Part of a small language model's weights.
Architecture: RMSNorm before each block, learned positions, biases, tied embeddings.
Training: a variant of SOAP for these matrices, 158M tokens.
Each number is 128 + 24 x the weight over its row's rms, rounded and kept within 0 to 255. Layers, rows and columns count from 0. Numbers have three digits each. The size before them is the row's rms in percent of the matrix's.

# down: layer 6 MLP down (transposed), 512x128, rms 0.277, rows 321-331, columns 0-127
# up: layer 6 MLP up, 512x128, rms 0.283, rows 322-331, columns 0-127
down321 091:109121130094142149139148095164147164140142113178157102149153116148141100110129180101123150124111186149150149142142169103153138138099131134166134111148129144157160110127164138155142125126108117077143156151105148164124107133159194148119145132115131135109130163138123122124152136164134114129116124123133091160088159172117139127146113112160167164133131142131079083171153119110136098106155
up322 089:119141116145120166185151125128158111110177141136117101124160152135155114131072148136100084144142137104128158166164089095108096109118140135163089108131139164112102134132141139121133088131166106122149168141116135159102114117119184114149096093136105151115103170118180100156112142157128155164140094101135114130141138160164147130094124116148145132131128131117103103133126144154097083153116
down322 101:147168129113150100124134129109107170154118125081141127108106144127102132136163148159119164133080126173130121076125139105178135123127108133103132126134109091156136122123102123115153119128107138097145129117158128067120165115139123160125127141126106164097117111130133073063156152096128060094109144145104133140105099109151153114122142162120147161119152086152133127089101135124127129083134
up323 091:111135168079137185156145155156123155089158144133164095131133122117137122074095112088144132139149140160139138119135156117123133168136163140131108145112147106110083149138150151109166130144086157146136098100151140121114133133123157087126132147123106127108103158112166159126121122142123099114155135112143115164130155127107174088116160118097106125163111083145126142135145179084180141132114
down323 086:129112118135144122118112145134104124137125134132092147096152118156126106087105063143102130133132153143092072109147097174121104140135154096080120136143169139138148125098140137130116186132120131135159127150104129081169110124097159153146114142119165109108058138107111155130108088130096131109136138131157123176154139152072137133089130146162146107141119143123120123079103125113124112107109
up324 101:146127110111070171142096093142072127144127119104113149145147120126148138185091130131128119126123147185131112141125118084134161137128095150146138137139107157109158122145103119128123135115087112143174138159114141118165169153123118118154106138114122155183108132110120109115141127128162148138093115112120122111116139122123144147135111188182091123089102108174147166091120132138106152096088
down324 102:116128106102126167130102077156126077105129130130092148142108142102134131110138131101146127124118151113138142120158144158121114078163101120168196141157151142125119156090135095126120122087110131117104160159111162134147118122132141121181169115141174143114118123136104120154089131163127150189122088161097114128136170125140120094126102157151145097136132164131155156122154123116146166112151
up325 107:110133122130117090080134098093144105149115154114110110147139117129115111100081163169097110109091134113158137105118165105130113132136122114105109087149103138148154140161114116191142143116116141143133144095200159167076125085094118153114154147132122114139145102130145148121100103111144117158126145106117170131157090118131148128162120125112139105098144140146123077131088111119114086134160
down325 103:142070164083145144140170086154133144115108080136113173139108121125123120168110156161126137164134090130139162164116127134113136130119067159137125103149098123125130148134145136165135128111129101179128156132165110142125134104133119110132151119099137097144125145143130148129065106144154140089113137106115074143139101140147146109115112109122184112129087172124112140135178113126157118159126
up326 131:134162136128143143139103098148140146117123128162095139150118126153123112080138166153172137118125122127081170142110128141147131132125114099117115144061134146106137146159057113143148131138134155150143137131126100077098124118111133081157133089127092111111164099147079105101108098126154108153130125082088076111137110155142115147130145152114129091111103086104129153121137158136118154125158
down326 121:077131150143123097115170099159161165102085152161135159191114142114123151084137159175122140127121125143126115150122120130176140152167120152162168098124135122168097137118104111167127111117114149095098119118164117139179111143099133097108131131126106119101115127132139106125130136165128097134123130096123087172124141154124159147169085148139143096129097100145160121126118144148141142120166
up327 108:149104151126115126128126132091096103108130167092124111118179116140119167116184156125146139125132075155087137123113114138130130127159110133120120131121126130156137140136142100084139167086082143157132170106131130089094094139111159089147106149147150144147120105162115158136137149131084150140059142098168139118132135140160145145083151124130135125099100113153153092149179130129116132125097
down327 113:116189181122134151147148135128131182116110167150137143161112154135121163141147089094161143146107133155114100124142108087115126126141168115087120122107153131148093110110109119137133154163118154100129099143171126128100104103161126131117124157166152102138128107151082137077135137132150184118088130136155148091145132137120156143147069120134092141104126111111124142130136100119140157150170
up328 091:123123132167138124113151105127082130126129114130152112133132151163158121142149115123081084124152123136120109131090128163121100067110129134113130142170134173168155131148129126077129154119080131108136127146121162148131151116134132114087126126189128101088107141108167113125106164106103104154084153161124139122147138147121116120147144069181123111109087184140152138107121117127150165139125
down328 121:127124153155105142087119147124144082133141140136156137141186147123091137135117120114142151151126116114134140121153101133185126099091067176095125136084130090133126111119125120112133133075132140137140135128147133136111069123065085113136125152136130111139133078120118123140152152147144108127148139139130158076162155116156121137155107044146118118135147112126117158120163158119130133111115
up329 101:135131142139153151112131106157119146133104139123134119110094108077114095078112118116143104135168105146134140115144143146124111174156152113147098149089144129085118114121116152149132102136133120130119099147121118089139165107154126125123115099074127120111138100116143163095103143188159114158091086152142115165148136121125127127063108122139113175106168170160127137130158116083145129082096
down329 089:145120116124085115115148159117139139145146094145165175102162113075117134104138115092140151102167189144146115132135112137143104126115177120140083102137186138111137097103113068125151096126130163120140126119099130156158158141128142119117157109137109155077069151115113156093128112148121157175114106161124128127144155144118142125139163109134133117114137139170120139108136134140127169094135
up330 101:096134135131130151126153082105125123123129168110137147156159157137120141137116136143113126078111125112127132119157139123166106117101145138083118139147128115134168142152153090102162105098147068125120103143115144115129078139147116100089123146135086138159154094163095134143114155083114136189122097095154149081091103106115158132136141130166108080098117127121133125143109134103085117119087
down330 112:141076129116136098115188102123141136131138127093090114129143108187098102086138109147135160097106167144145097094097155086155167132115114091136134144157087120087144115151167104115130109144082111118076119129143139156150137112124096110151126127076137144147156116135145133149140101113152145119125128132106141129158163153160165138164159161121111148138125096138104118115153139101118140125160
up331 081:176122103144068113120140153122135107100142146151063087143150133125143093116089177116148148139129126174135148138171101147137166137130112131094154105121147135152097098124116138178085152104088141142105110074130129116135090147112131137078107117153144101157133128152145140138153148088162140150148102119133094143148110121126107152120121136176114114138163133110108152108125120125118134172124
down331 087:126115107139090103111169113138129177106139141137084121111110121131126141080149077127158110133207127106136116147136141127075116149132136147105186128108139099149150108118104130098118096119097139092104142104137104148144114131155127151080138140125116112145134140166142142112099113124146118116129092092117071129097129132072128135112152093146079134101164096119142146171129142116125126127102